Part of a small language model's weights: vocabulary 6116.
Each number is 500 + 50 x the weight over the matrix's rms, rounded and kept within 0 to 999. Layers, rows and columns count from 0. Numbers have three digits each.

# layer 3 attention query, 384x384, rms 0.0461, rows 144-159,176-191,207-223,239-255, columns 64-127
489470548536539497490471556489462457512495511474434516482487524468499512512482483537475521505545502502529524473502525498515521512496509492491551534488442510508515560520438480515538456479487488
540527545488484471474479524501502496500448446549427495517469439510420482439529436431518546477485449502466495481464441529497536429471459536580425510436501554525531456479580486448426516514497476
507537534481531498544530527478524418471513497512568486475462438435431501488462509519533535466519482521506527482498516531566563540445469437472556521469522549527512473503435455454483494501500503
496460472487518528479475543503497493496466492542497581481474450470560484477520489528494491512536485496541491470490534454415424568400507379543513473477523457469508509521483497459580507489507496
499518540495493482560456469427523571490506476485492519518551568579502485450466554486508506487435522531470462506465501431430500499584570631448468511500512502541513533498558490507479515452480504
443480458534488501507512441458513524474535514507449572472544587528524504477522515379554427515494519541515508516534506558471481478499516482534452492494492459465476481510495520506516531483523488
530498472535476519450553586452526472552496422588513490520474433491577498682511494482509462530531515508511538477498476473534474495496473518534523534488472528498490532470393492517522471517512481
495432491488477505474527444563488522490498493436557553502529491495454528485442539459490471472541565548502500498541511490525486497529509451488498505465475456503492429529482491529513561486512509
503600477515473479501518497548492489467500492481523431500562481498480518498463497449547466517416523516516548525467522483520516520548475581455446521479488499533567415385631444512452487468500496
486518517500451486528453463499562556531503450506467519523468520534493510516525480447499482533599501488491486469525506481502509440514476546577384488472522469487476450522534526557482536492507464
464497514502549538451548506499475526547545513421544571519458602480501497454522456526479488477479531462504476555435510499507524515489520479498446533447489485414475506553538501572457527531480519
487450514490514532525462494570480548507518523505399525473491578517466464460486512547528514512444510502500463542488485481472518521512531537497469508518477517520443453519572528572464517470506521
488519472506485503455506449507501565532547463457487487478437512533482477479498525469537489501541571502456501514447463494495508506518514534550423505481488534494506452466493548538478521484519547
550474537487512489502532546559514461495478497522464459486542479500473489575504499563472521509476484471509532491523494483500544523470460496491614511505505566576540524496453448518503458539499515
553513436510551569518455449526516545521480511453480467503412533502535477421496543548502506536450497459467470447552555423540466529539522495509514492542524505466540543503528531504498526493488486
488477522572500490484495406533525542545531563443556526559451523528498455429444478410525502444502499506527488530581523500522424572538505483571531489512499497491480473490466555483510583455506440
458468489447465535523535330575576551528554531455606493549436564440384519516495508586455537626544555490401436553523409482507459467518474523573553418433489507470509536481542585620412527496479435
498507472457515467466527480452520502444491580478489484494620428521474541467608458478576418516460457527576495473499522444454466495531505533480491446562467529557465541438444490495528438527482476
502570512557503502483537505481511506505471534421488554500428519511494459445535532473513426476642438530490428506492501561540608510444532526557475453472557519441428520512432537458522505474477522
488521515528496561471512511466606541497524495456484516603465437469570459438423611554497529545581463490478537544456517471467440538459493506487553502506484529418551592528460452534586500502459531
476530572497482501448538548633463478575546470523448382492583485417547557470509487480475543488559552546501506510468484494518460433443444573419424484517540497528488499455497488502472520497476451
524365514535506485532473509559561449566498509588525503521470499432576538481540522505505623486390586480598512462522526418485418423507471412509486552469480518515478420455491488590491522506510535
510517421513470577496509490532404527556553439535468573533533504499501552579458544526467558529519563542509477535512516527563483503477497404429494431472472461477510444509520474522496533465517524
457424525405464467546525515414523493553486495510538601549611552498429485593528567536492455575432590495472484568513420524470543527460517529499612448464503410506473516488381483514570528483506478
457455542400503496485474463429529460442494587444525571475524519492467480452498544400563379511538552468627534509477498538447562511454460465593443476490508451489486503502485567515517536493498457
487565576601482508529505492509466496439486467456546445492522417506449515490526461396497533403449516525491498464519605453513552523566439461494515470554498452575491514533544519499404442510532506
502498458478490533446527412512575546511498500507538489577508558488458483478492553510491500579429566488525508530459508497474566540550493463525561496545505505514547487498611469558532452487473509
478432456521462500527490538504502520491481456422435553491485503511609532482427502492401557476479533533459485532517498502474488472527490579572564534459508482501539556531476428512522529469478507
512568450472482493500500415535491492473460434519496455495535539466478475504533377449598468450534499380514476506478457530434468459475459602617473534455516509472479473392474514526475539518461496
494393452534501551479530443569547539504558524529505480517543552520470581572402451540576533493504523450478520482536516525459512527437604496513601430539497550520480481474516536525467494524497451
466521466486507476537495534546445530453506554513508374455435468559432505498505470430650564478393426573489456480535519523430472582574585576506459499526530443468488454403444576444484533503533493
515496500549524547457538473558521509468500430470600525573526495563434473626463495475526514582525569529453446483479476478494522556454530617505518404504491543525513393464540479531451544516525442
546498507536518561474483551544560489548476527510448467516451494463467567485463515452369495411522545521529535474500510477521544578498488465539465459475481515445491448491512486525514489488481497
549459537497526478465484534474538541515504448460514460440436522503506489454514433515501523455525522509496537504459481448528464475533505493488503485491507507531516534501527464519539484519494463
504442506498478492473510549493572536547505502556516560489545467388451464557504471500501493587498551494536480466511489508506489504521450490543531518520496554516510516495568506446461475498489491
565554491505499450511523499463520508397455500547590475504469435502493461493513516500552514513438481441459533470486480409556529550474533519545497521497509448583511529486551500492510452483497518
516507446515530540508506430502522505463503451464509533439484487488499539454439512482465553505549563500551539481480474398460524502494505499512485491539503503482532508527489527463519449554489524
493545529501463493487446474470490517513530473531480453533522549510531512449511415559534538492538534477514452525502491435471469464448482557448549499460525451486482515598541483487477511509485476
442468452458491540477503546461488511481513426474421520478488539468496470521515515514530507528472499464523537524565537571544545439466457441531532542509521483472450480477523536475516526488511521
477535457474510532530512501552474529492529544509451555489448515507442549569537560542471517492494539500528528489497487485533487495472469513509503499504469484484464517553481520581497497475490504
475464537496488441522505520569498436484504499483465514528567485538523504539504492511492440487550451510501529466504492538487542523462494510476445479436524493493490486530469556465506485518540530
541447491451485455508480470540513411483456533515520427508547470512402521545478493468560500508482474505460484490511552528512505592485485563500509513481506495517546450479554558509433532516494479
481488488541502470489486479491507614482509543523482484468464539469477586487526541448489503545552519519476498494535487529553483547495446515549430517516470528470501465519521532566474499497491509
534517551522499489491560491534444500485490562500461493486492566472450510478458540524521556501435536503493510478503480482523510472515487518494531511501488492509521517507537500497479504501486507
535460531511478500477505493607434390514493460474393445523417504523483557554467450517513537522518489491521469523611467552471489509494497533477561495518537518557535451560509510492506531515504484
501548491440473498401485466499522499583528486516469518536450497518424495479468520470623486467577446558445465481543436626543541427519466536568447464487507477524476434535466479518537536531485503
484501514441539472479516485512511496524533504435516469480517580470475500511512452562476497438493563492515521495520483439499559567506512484490519488539494444455453492503526501574534450541487487
561506540498493501527495518495514485481509500538500522494538494507588479490519474498428488435473472459483497515520443482457495483462492460591479527554501518524538549517500578482492456536507512
428512507494494492525470520456498536513468517528585506499472412435514475480522516573488485556525524471465479483490463529542482522540450508496507540544486477605455568494532532443515500444501518
490487434523491496455496486495482546570504450451435477546501562529551451522477479479497530498495467520485499478505536506490552540522519443532478503547504544513470514522463533480532494469487520
486628462499508538508450538449431545540521546425532508505490486547556463506520460474572525544505405456577474473479483554462485456510495516437499477483526534480465569429494536457462469501518505
573464494496441432486506539496511467573466392515486462543531474440528504528497500545441525508484533493536504505531532507486518524500507486464531511527497485581458510506512494534507469510495481
482570550470478487495536551497545389541461505561515508471532516501517428443561489498537478410498493487552512513498526532498463503556503510520473501502507510496505440490546469484506496491521511
500487454452554493455492448549507510412492505482522432500518470413482498469448526489570526476494532485435523531539539520533501462527564560452525532450478490507523511471555470546521475501487495
484512499465562526523467514475510529429496489523496556415507532534634527523544543470517489487542495532519503558469455519513497502470495496510444539450478532476492554503503531529486470502518518
524524507523525499512530548517468566443500484489557551456557518480562534428507517460522476504462511494494501547523477416492496597524472572485419497460470486468483494513523491518478559507491502
456469463540516559513524418533459581530545491520470570544464551495482466499497523547489504552499525507559564533604535456545474517488489487512475493494488533494483408488553482543473525502493518
485558482492517454523481559508476514419497521438509485472552496555492545517519511486502523457460477467525485502443493486503586521555507511422450558539454471503498549453562504441503495488510510
474545497494489463496508521472484540593500489454499562459508496455571513475524500485479486523492504459538459474520516451445494489467466484547458525563469508485495517562444488474475539486473465
456491498535508459516507493455514525542458500499508476476409499495473523573504468490495485515542492442540504446520425505477502481507525486570534492465503506534525475478444525499501483531490502
543462480478545536495552481535540535449497512471527503509492524530475520555476520495501493498517490524457504500524459477473492504511533476483513489522459497491518551533491510548506506538477517
468488514498482522466557483428527559439466505472521534455527477498537499536485573481430498514505498525456493468475433489471552510523512456410487508515486441452465559471520501504472481496494538
571577490580504482462528522473487495450424463483508557469477482568446457494537543487600429482492465531527523481469530512454546516513499538467497473531513495572536504458492499471505515531508488
492516560459514519524477556532507504487489452471477500544504547520556516518483516490453515536483483525492510497497509473497532502470536480535540518486488506496520507546496491483527513502479526
491501492503499536511508404456517566476542490536541540552501490533470512493496521544494468552537516537500525533525516451467520486508474505472567515515472508451481540484465537494491570497468522
509520503519570521515494492497573530484498437455455531484530459525548487542582500493560455362488479510480534520475500521520517530454478596460468508452491515452468497492451503474549509511525482
# layer 3 attention key, 96x384, rms 0.0407, rows 47-63, columns 64-127
503493547489497632458515466526491533487592486443464554432503554469497511554465522490489557530488524513514522507523466489461472538482497486538456496491427501554529470516575507546492491482530421
489508488460479590516454458519473543489522484420471508537514537495491542474488495477501464486540501474466501485510510466464517481505505576488451459496487406490529458555516507516456420485485439
466477477534476437491534503496522461594495533577556452515505540484509492573490520549501514455479524483543513589483551516545487518443534459481610525491521481497537572483458497524465521487550529
519505446535628447478549455510481459593442481559525444507530534506507502565524501585485557551549472523591486508491485551477452539464523399492623495472562540481563518520468546476490552594479527
520430521500525560492536501526501483456588515484467484506543530503453471478494496522520542533496495499464481497499491451600515574492478540515432494484449538502469453508501486548493427500444432
463500493528459543473449544436486549459512467506439511445484534494567568455507504505480492447475511517494492460455494421493528463504520566534474470526487478460451472480516514534514485486481474
497487376564571517475581507492449473457497482561579534537493534470460562494490479530493528462562484446493490517480524525523510500470485413485512523495498526504499556505515474489514600562445565
482503565480489588518425506575495501423562485446480438517485493472582487479457509452535466477426523498571502505519537441488537492551494526498390521518463499515484420508585465515478482453501445
528477513565609452510536463548460421418477518534455498559528514531473480457466533471489509516517483498501494483490528482460508520454467497568521472520587544489519495512555530488522521572450504
479524527506493426514557514476548450511422471540531450494565435447490531517509491469472473474476527485545471517515460557408478490527474484559493500513532433518495413508497588481471582547506574
507546447490518388536525528459498543506437520506556550488457437553442511557495487518480529500482493475535496465526458489491553491551503502511462506483540521467469495431460501505490548469495562
469528530467377529464391522491498519422575551395499529428499484520457485467546461515535508511516477515477497472527511452444546482525482512511449495514440527503510489465514477517544380464534398
539505556486542512519506511486551533443511482457520459455514570481492450440523517500487509492554512486525512479537506440468531451533497562529456466480514421484477545481531475484516482526449495
523504441530526568405553481495513492511550502572482518530542549499549488540479496473499490503494522516546503531466490610494484455513466423481481533449487491472546548497519472572478525566452473
518537558463446552499392455552483478479533497505397483482512514498484487510492529480502467486455501535482508486542478492496541436519496580506391424498460483518501452473527522523496420413519372
520515555483513528474479532529535545457529461449522541422482449534448497398489501480500464425493506498497563449499530550517550428527500494476390512519457554525488548528521494493542393472496427
497543456514528517537507489487431582419535505477552507526461514458500540499473497495554466494516515486509545489503530442461551491527467574465479499487498420479509580425529487520505424523509477
# layer 3 attention value, 96x384, rms 0.042, rows 32-58, columns 64-127
477557478543518510549495485521422510517502516478492513374426453382524402550489593572489488475513554623411385420447548509426573492512469452540468664552485493491476477442448479586460491512477546
548453511512516523481555519519447465438527505464521443422572508506477513562463464569421581495474449648466400578468528467495500546500635487528586479454487475503461483542530543564445495477496464
587397555572487491512491518608481493481490459429538474493459456524529467605406538509552478456417464573513488485485393438519486472539721481603553550484526489544485507553483394589492493538487533
542547402550558509544469552494486531414485528504545576541516491577427533482435455433529533452413507489479569490553468509549415482468572521497488448534473461486500570526490608504494440506515503
521472509501518469571473501589457475515487593524527524494340449438456627565409447552557490467467414504531517496507484523544416568455637512493496466420534536487596487529504483560422471507499492
542474512428527501498518477448400500442525569495496432401564558525459608483552545511495561509599571525481419559524474493328471499370380496535492474519519521423527451577488557392426499475518486
468598453536529543475498486525525490423497533537511469474535466490526479525411486426433429597572484480426471469432420585436490517404528497542452493382534530494523458492439478465457537482510509
559437623483500455528516437559405492553514458487515521525415455397470637451414585519535581356437417462576625448624547447552525447538464499438498543634506543444662517481511400460502513538486536
423502493522503462430485533500524570494508553518500526489412537407532598499531504456512442497488510438487541544488471457681480548506375530451511564587482544604474534442531417503607494539493517
501546560569536498535490532412527498516522597532533526484369482540422465458618422519485612470416505408555374409485461478447428535432484518597500409461519506390525577603439727492523481537535554
542488511562491517482506545544503560470547454518508540575479453493596568532485577448526429570509581462516605512546522509457538520481560544474480518437486477545562504448429399500432509501488539
442585457544550500423493460506545432520465564496515404495669511423504262472531521555585462517430336452532499539397509534636554448628478478551506652497505471576300488430581494578498512471498498
548534509470545445517502538549448480465469433464575527538590585501491533468523461449614524511482407634529562566472492455420572429485538487406555548651488508556487474454536390520566462492506491
618395491498479523530518411543412550472537527445479490560525539562552542527489670431556550505503502469522397475532558513436457456437479540493555523512485454582476591525609397513480509551499497
670501545605518521484522467512470564505477423486523487603554519509506511541457535327547499486519445590511523464451444481423515463545599547572526515563471469463425460497524368525500541495518453
559555562455518485448532549493547442520492471508439541565523487528534471463548496529549447483514448496499544547388460495562418534555412491490509451394553551496407468532509564491635464485489457
440458547476494542540508513462631499539498405540502597497486517526526492402503630562362583423467670524632469508512541506482495551459650481395424451416510455484488587708481552462531482487511497
409457487386468542552504493518589502526501509461480470499496516516559443590591586560402454580475543385489389519529404554493569580422442504471501552474532382559503568467508446556529529513475507
593563441478495467544535506511480459489477427423538523435421486405521512523590524472488534500434494466506224412458517479419379489515541465561501490613469497513481577532531553601485454500505519
463454479536495482495522511512495542451502399510496520467478491464526490527587584512485464423507587576490603481530540504458587467486484571454481626531490431477462508495488404544530435505472474
535484511502501544470485433540455468455526502570566479574559462512539499564364543388476457468485475460512401492409365488446418494393589500528508396341536534504471541456475479526496509483477535
458602510576527529481488479547502467496480595518550407555553512483465486478419382539540520503522424515527551548473523478541586525560732457506506381424476499581429529480462514524462492483479503
544500528473537471516510481522500526560518534523570480488507493362509540497469486499538535432431382601523549585538485491454481482541537442513520622626483514448517498461465456483598498522462502
452457483525501520514493494515488502619477428502471429485539539373509495565430601580443487558367575444429412468384527526577502513511351525450492635498500486501438511459572574634442532501491457
519510549553540486534500499525573472534513441515575494553627550421515511520534402512490478410452443460605427504387371406547474466453590467460603520567560513443442566414452276533542535499500481
499548505526534547518475512500383506499516396525516569614565553562542534570415541505600372533557437572398541605458560541484526454456474521397489457439522473499437481460474558536502517506530519
505497538502503470544477538508564448502495442448446450554289518444524582463604479478503534514491438476453545516503560496523393478560410514507511475619515496588491485436567580505618507496524463
# layer 3 attention output (transposed), 384x384, rms 0.0359, rows 128-153,160-185,192-217,224-249, columns 64-127
467505460515685490530556524477492522527469572544684550529317474560490552503561516617597536436511462442549557512368556492647528478444490303298634530399586528483445623469473537455549537501409733
526537464480457492543528379518494482515573520486522510569435569522493468397475528390528478498466495491554477531506412520525508416514483562478350522459552468480502462485548550529507525520611506
465613445456483442533511416516421483532479555466594459570414533490503494429492497419536525524457502488489444505376406582424516465508466491560330560447494580566552483445519559505465573537538575
389408497518634494540546507496493459607441505491605446504532500402640503436555439587470450524497456469505477434300410477445531462484456526598492602442502561499498527465542470525461501580466499
445518423474473508591496456524497548534530543430657513556572608480573505313470497447503531536495535471454449542407534472513556470521509584478373583452554486496486554476631522510466502469645515
509561463497425652452401500462530573461597403522427544441568532470583541458475490419587469543520520574471518581522555452595443516586540443506481424540452445444489510475512528441607506373366470
468402463479527451527533617482557512498499499458573407506520471508352517433521461622503493522556482481462587477550537384547501533443523583492539508556507498500472596520518517447531394557476477
509572401497527641475510421561492539497532567501584623476460573421625492391511495481520488473507576461515385568370565518549495555531483470450427513415505463504513554552569512509504575437556555
552440531488512394487528491520498435472458546596471541515466471445540483476525439609514488425566439469553431495518564669500470486441553452518545526542538566521513464644359446509489557513532593
443388525545447554614418539474519426516556438481390396441743528416581617504516482457355436522509506538499501509514514464411482444581518646516464544478424498421507485483568532529466459484481458
498501477433621488482557605502464553499402576485612486476460430415469509406530474687545594537518472455452548445385575515467520564422518305534648544545474607564500586471411471426489422518357587
594433587529439432500579512439508469440488564466486455503368475602377491507543481523491489427546442525551486540613401531455447445492501652520433480518534488459457494610424511495539527567634482
535448487475447591457421495490517461561575507538389523491532475421655519426469471554526504485521506479492441547461522546594399490554530503499463476506572561484540505657472488452526623444446587
394523420537504521460562417532465512439591580489654555452393531443492512265502490554559480496485570497497525537484493508612502497542507324568408557464390494546442509495539533553548539435515520
393554451516484541467500579446452488499433522398601500410366423443584490494519488648528538548519500487415552470382490470467473585496500307598468538488430564574546580480500498496547523460399504
493413459484374472498472444454545539502526448503376404439593524571432520543493508354391494544507565558510467559673433568482476438600567622594395457541511476498532458538447538468519568552540448
461533506606491464464488481466497574517483425415477517434648530584306479684468528276525432505447497551464511511522469543456592595550453543541491460517450427449501485367555552522554492476533327
545502520530549396532537531526492442424548560532493475486469614589352587402492517519463591475487521497567585495658604561501522499495519415424566477570426469485486452441435503543504372500481529
401389485513650530553535514507462452607559524573497507488434498421705623442532553617436529495446481441601563475403477472542528450531453338373508607423438550478517494448544477589483530512406721
560487554472588503521447562476506389512445552572487504482442404463520459540518446638494562454499421459550496432435529538462495505422470304466628505454558577509535519520386453492494505538436612
401516516537564477487539527494518539486403425495530423437512457541464502525553499499535528596565480560432540500498433512485541549412496542597434526536414548544546522469408499452513418580414477
526513519527517494473538567460530600558410438433527463534483421605483442543548513515580521497557424496425513461441443478481497498422482642510508500627557567473494541543430497452518455548502474
514508454475411575509411453500501435513572564482473577516452525484616515431468469477491457457526527485516404574429541510552463443517492607371448505427597445471532509612539521537461571418590551
503536565544597381563536446518457469464532599437549489528267523606485461493483497552425497446444480469581510472498465550458556433519452497441506535373497486465435430461546522591434454589647496
490456579533400482525460547450531458537469467522364436366521464522527530452510504485478542455578435529493477513573480591505458510497501644549364504520492544515555514692433537488515612504539521
557466441531540483509486564447546595479456588448513406465483486493468454418552487580509585531545444502460560497472483533475477515459549450518630517521554561476468562541426495426547483519393556
536487453472503588508457417421516568435545479446479446550418543561426572511524543450469451521538470511570525446525528438581542443495506484413531477488509526472510504487593573454519488522438452
525585497459479464538498441457516470511528505457527443601418543500515497491538525450570526502501459502541477502455458543510488393501547433478438535501523503505537534455517494538492515522490537
477601432421466423528471519509478504524462510477494483572592540486478450491486498486530533559492485466498449504458487564428443465527495498557374573480465539506590489518541540501437525449503497
388401497461581454540502447456419436638442453557504516426648507447597514434541471594509473487487545493541476478455465486437463533504485492507552600434504585537553469537512407504456504469506508
464442495464441473503483476500499534548502527461562440581772569482602472368525521411539527528487500547470423558451529426417533509516527622537448579461521469543549518473610487515425425471520515
476502525488473642457458454441481531490566473461553410512384484518472562448484477487514447554463564531507579505450548435601476461480496435452574420515515542488484506480567525461599506506394518
456436459461499467460504455408485576514479549405629480497477567537470547452455482573500513514527521498546508560525494507473511613461558509472548470455586551507482533512511525415578559550484593
506554475503480575467512468548564484535529522565491510547523556467593474413516534440494476527553511522504459532445543451506513504511483542485543503452495402513506519503560478553496517496498480
491473543506479442484541446483536421470521513508493549545505483469415472592520488524540504442533490553475406503557519619435557531373483498496454493436523505426447512557383518488463493441510505
465413533556479590552467505474449497586555442456490391422650585417617561499487484467437393513432488542605504530476528432483478486497501578522465499451489549508473420537603505489425516555472550
498484431445520478464554510522486588524483556505567580476615504474444518367471533606520640555493528460395484488452563510512545618475502423504500512510478558508515510542457546408500493492452479
603525515501482412522616387482508469402483497491452512433259443421389548559501561572412364447498526465545490465620456548362500484597493561475411460501506464490482497499394523499418483548559447
458552596503499542500479450494512370496548575432486506539552491510503477442451544548502480503476489459457565449513483465540494478508526526566512516514559484456470563553433509527508558505416499
436512454477474489437541426510497487432538543495562487473459451515418406354438503594505538533506567456504531492481495485522478501488545407514514544435456513529484479498552534590515555461499478
359512441514468523486565542445493508590459518500573523507480545518583480422429517585470583571517502446488542525428498486469457609549542385527495527451489489527482420565528548514551632477500473
525485502460486450552478494474465563448467510496446449429517459500400498516480449486474448562522557515549520488601453594480523352629567577593401523561462525527490536503446437513486470508537511
494587499459480489456432498511515524595478471400541466448617564517402565606476515366572464517463488615448529489490596543522511488575486379544319509506465549542588370399548461514558495493496425
603579511433460508447471513515530481320544574489481471500467539529398534459518526487534547480489546519564564448599562576455571522505459527461419423511457524477560461446515561453510475522467546
404423494464565594517411465444517502612586441588378428463566484573579585511463525587443543534419499486667543473469438419554490516519520438391563524479469549456525404510552488552478579480477535
566513499514550516501429531437522407538520500499445475491432552484458500508517523466471548459514444514510455469500485507563519450427450409551478464453570515460471447502427475497515561574463467
436558508442496507496519513452510582487401472514523517482486466606469524490499454534510593593550537478499534535508488549543514574482445502469426451479412572489552479531521569431510447457518495
491535515493462489489519455538494597571469457432566556507452496529525569548545553472483512493495440522383462507468502487482519564513483500470442516585486525483514463506378560428455406493500430
468489500426491544501422451495584400587563445458457507567465595502584498414468572459498434466522516553490446491408501432482534463510504566521577523482558402525534487518473467555485532461487493
576463489518548467540515417496517500334577484495424529457362468496476522460461509532452410471491531444579528490553469520494571467555475484426496467469541515500481492474611516521479497536545473
438532607537477471586523496467533449536498519435458455458538555527470547468444536421442531503497468501544492465598507528491513503530479558586349482492537468457494486591481508507454577517500461
669511441513487481512515436465517556438542615388514439446449457421453447347522590496473488548519533490480566474474492512397580508597609533513569455567485521548465520494406512473558489591474499
588515529478585590563412558488540554463545524437514573502404539584471527452513525486544508468554417461577502515469444538633533421489403482365485509423470579476527570515556559532501455517494564
586551527483443448467505452512536482463515499460473586551359529494489462447523517484609557491513432459556537447465450558553579373488470547467404534495498527505522487458519541565531489446499501
593536433426460437512527504490522499430428470470542504476359516439499402419526451442615551444509494465541447496433413615444515488515421478587373543414478539546535559476477538483549511511499558
453473483508562498474498433466509569462510379499532486463603532466532511485560433541515472513512496480430451510424473522454549550514452525585558519492455584477470545456495542514475447577444443
488478465449485467495524498505491589416528515423657512604606563461563431330469479383572564536528442508425498506390498488556614483537491611508408520462566563537543570420659528415507510499488515
470562505568490594464465474511505509427497549470451560508497465471434545445457557538503476576513527472517581533453595478635503495503502463337535492499475432495521425466574456493513484442485502
501554430462522464453616518532435609454571519455572427512490478529354552368489478552569507545561494517427605502529541400636486539543562615462543471515583496555460479482622505463489449513479509
583608445488539638487431426518512449445500620456556621539431567461681402390535455395520481443568480488510373539353514612473483500483440494470412512426515558528519572564490503455500567529511533
465429535513526446518500496470524378523502537517472510475481510481543457609557473591424550391544478528506423483480486591384488584415525440492541501471528511474451559631259478509466523503522552
417397505557455551506538531506467504503501451502420368478787535441576565601544468558358440603434559525531533529491514474409463576535545545435601492450458478490495438405649526435520473538437544
505555421400639556540523510541471627480551538493634489421547507431383516330447487561546607521513527493408530515436546487545562550518504396580556497553461562484476577514388515424459392520445478
604498543463408448536511514453481514548491510490437489468382406580521545550529525582485489402467473509532425493584450496356398529548458522535408488507451569547482492631394571495477509484606509
523511497531537507508490449460542379498477574415481542513379444460574493503472538602473449460536473472490472462442487597535431495458463522483490503429533565508496526528464468536491583545438520
437542433552523532465504393561480514393548587499592601456388463452463426282459514519590465474527487479525532544499499517620515504492507421478469559438512534594498482550458518542493535475498501
526599458554451520491573479455486539371490558391597510424254452458500466369494461514598451449553542467445503566430510518542408565546503391570421538470469536574457510506544456488533491524504493
486427390474408438473596510493478521549402552497447449451522441500489522571552479500439537568481571520564488515539488597404405446524561470519523515474531477562515429550447508481511556521493545
374372596557479394417518506511440441655457538512563519478622552412389473598476475351480444547385521520470503503449569556477523516523486300507474494547543425514530390342616543412580592432585520
506501539409485512549494538527497469524578598559459435482553577547373543358500527496488629559470501501548606493632498455517551487495477506460531468519496441530548395481456509510474432468461523
479424536538553571535450532456578568491572465546437526481491548561548558477537519598471458531481451490651465536501406534566521517456402414409572529416466557438498462507521525583486457536395578
571474564472549536540381564442507407561549480538398433466507489490506496587508502567454527446497445492541499485495456498421518510473466449571523468479467517451458521484404504566497437557479513
472586458515613563500528515534508551432469482548507429385426429597391531402542468499579572523564522515491498527548493531552508527437549529476487516521439477531506554523389473510495325510490507
502490528503513465482491518510524577582480400463556495489471460586437565542492502484517538458496489511410406427473508504471462517470482570548488489586471581456498582503465521423494416475549468
602531483458435503480418446483521394453507559388507554589361487527672441487474511444552447439543483486529387477379497542456432507479427552430416522380513548501576598540551493478458581512495538
600518540525507485519440493497494545438593559458493525511350533608588485456502517517496529458457470487592523478523412490474570482575443459494466510448507501499486453518505508588469494521581508
495481607498457435571483567449454405517487524492399391445405391573523539532503499575476501422504442515515453494564513557475437536502535548530425506539489510488490547575494468500497522510502552
587585399521534502511499495485501598436509536431518453447537451442432553405518513451489547508500504514459570493483516540497495499572518529545568471516476490508495537495454534439464475533487469
603518516523608546508499558470564540422452540454608556542393484604453555436570442526526529432583397392575504490393475502639567448452445468276571516373546583499485599533476528469555497541470634
566611519494512502526474408478521524393558498435500552545404535525453441422521517450613469468543431482537552456498410531559629400518461508454361537472510544512502496436536538527544452501487493
549628475482493488512476510444478545355449495441512523484467504471455456375560489442587544486565429482513467474490439597390592460542445492536302547449459537535542475404482602416559490505420547
408465536524578532472482503476475578532477445437470524396591480379590505446571480567496465537503459500501473508461448512420563535503454556562512560542469582484526504427525472437506459524414467
479577441516505510531470507495486616393563518358647527568592582484506464356482550401595554535538492526391451498459501486548640472519469628458413538430538530510514541401631553413496439479481524
464472464487459615477395467522570494540528481531529478516536498463514537488470506569497430555479521458565563556406584428625478503522542516436575480505499515459533487578594509553513567389526468
426476444450491434476524521521517603584532510435616487535461496540393514439451503591547540565528562497482567528490562412617459550496535575447554517525571502505483508546645542493479505503520554
566690416541566677492476497522548509322515529445517603478489546442613442395527474399523463475591516453446366499436523552526522526466456554472432473394464481516494600532436525437524496472443480
555506553520467431532569473503536381362506499543431496454549485526504463549501472516454494441517504527466445455579482572408496493476534478536522435517465447491460509552313435474484465455504479
393354508533437588576388478513433428584581451471417403419777592500602560578523553503404453587373576605612500598495496475376518577534504524471513520492459566427526464446642536522517547486454540
498481444432576461483576588536468583529430585514626510455519460367444524363492484644552645555501496439427499486409594497512493532462532396495622552577507530524505536513428520377485441513437552
601481631472497443501594468476470396526465489517402542528319447630509537538487483532431449413545438522526459489588404605427416515516446527537362490491484533529471499578354441517543502560569537
487522503501493570500470421503555393407563529434399537497527486463549497461416539538435464483566517457444483472516461592550442490488469648555482427458524529462494538518419507508507559483427454
432571445559550603404532458531524539339532557480660629447418476439408428249444528566607458519569539470499565524529504471604564537543547461498456554422444497575465480552544544508531563435455493
415531456518435543464497547475508520453457553410525528427419481440562510386503520572554539553540517448482522531474552496477414567563539474565420536510465480561559484514530555470554533465457461
436424462479433475557489419472486502556483502498443433477521454582447508609508513454415519537508568559557497510610473637454463461598573454650424513516489488537492472493447484502488604527467495
414433564527491406427451526473494491635445486474558485427601570461361476641547453326541437514416454581457465531474575573428508591559497384547459502493482507507562397406566528498547559439560448
577501546495507452506521548509492474519525610599571471505453577618344526446505513511521638514475539521589604488553587483505550483495511383419527494514487485501518397531509483561433473487502554
452416526546584585476457532446513580507546518521449557406500524532535569402564494609481540509503482481673534539446436517538582531481436433348513537433487578475509473474491504506516543547379615
600470566495512491522456534469505390471490501560397417468556449488493497528509472523448565432482440447521504460494487463417479465451475420534569457501511508472505498453382493536519433563466483
440513493511555499478561532495509592519401480525551422404414414541452541441541510585539574588551520523500559543512542508491529566436538562511443532550459485537553503532480519438477435514464557
517475548457501413462558528496486551652411421473498520516433450530541543511537488528473547493523424500408389456410469544470434548399432603502447512582519571474515544555420497424522418525547532
558574490506468555497404436524527419358560488397403569544488545595589464465453510410523435456587511476474392459439470555539496501468444622418451466370530495468544603519463546486480519480470503
654549543594588488503523498512448516373584605437513545470272527637510458415508492537550513438493462491565544457547422519518636438607484358427499534423507515527443444458524446544497452588537560
479513576502393433564532462481469389404524484454328394369501464611486553493423589440437499487517502577454497486664507578418454557490462668590352420553490460488531499499464517494489539515464485
560454461501522446530520499527530511542474612467530474485490431412472494471511530545464592548510476458485529468482512580508446504540543510535633529522525517523517521501441483452516505546466513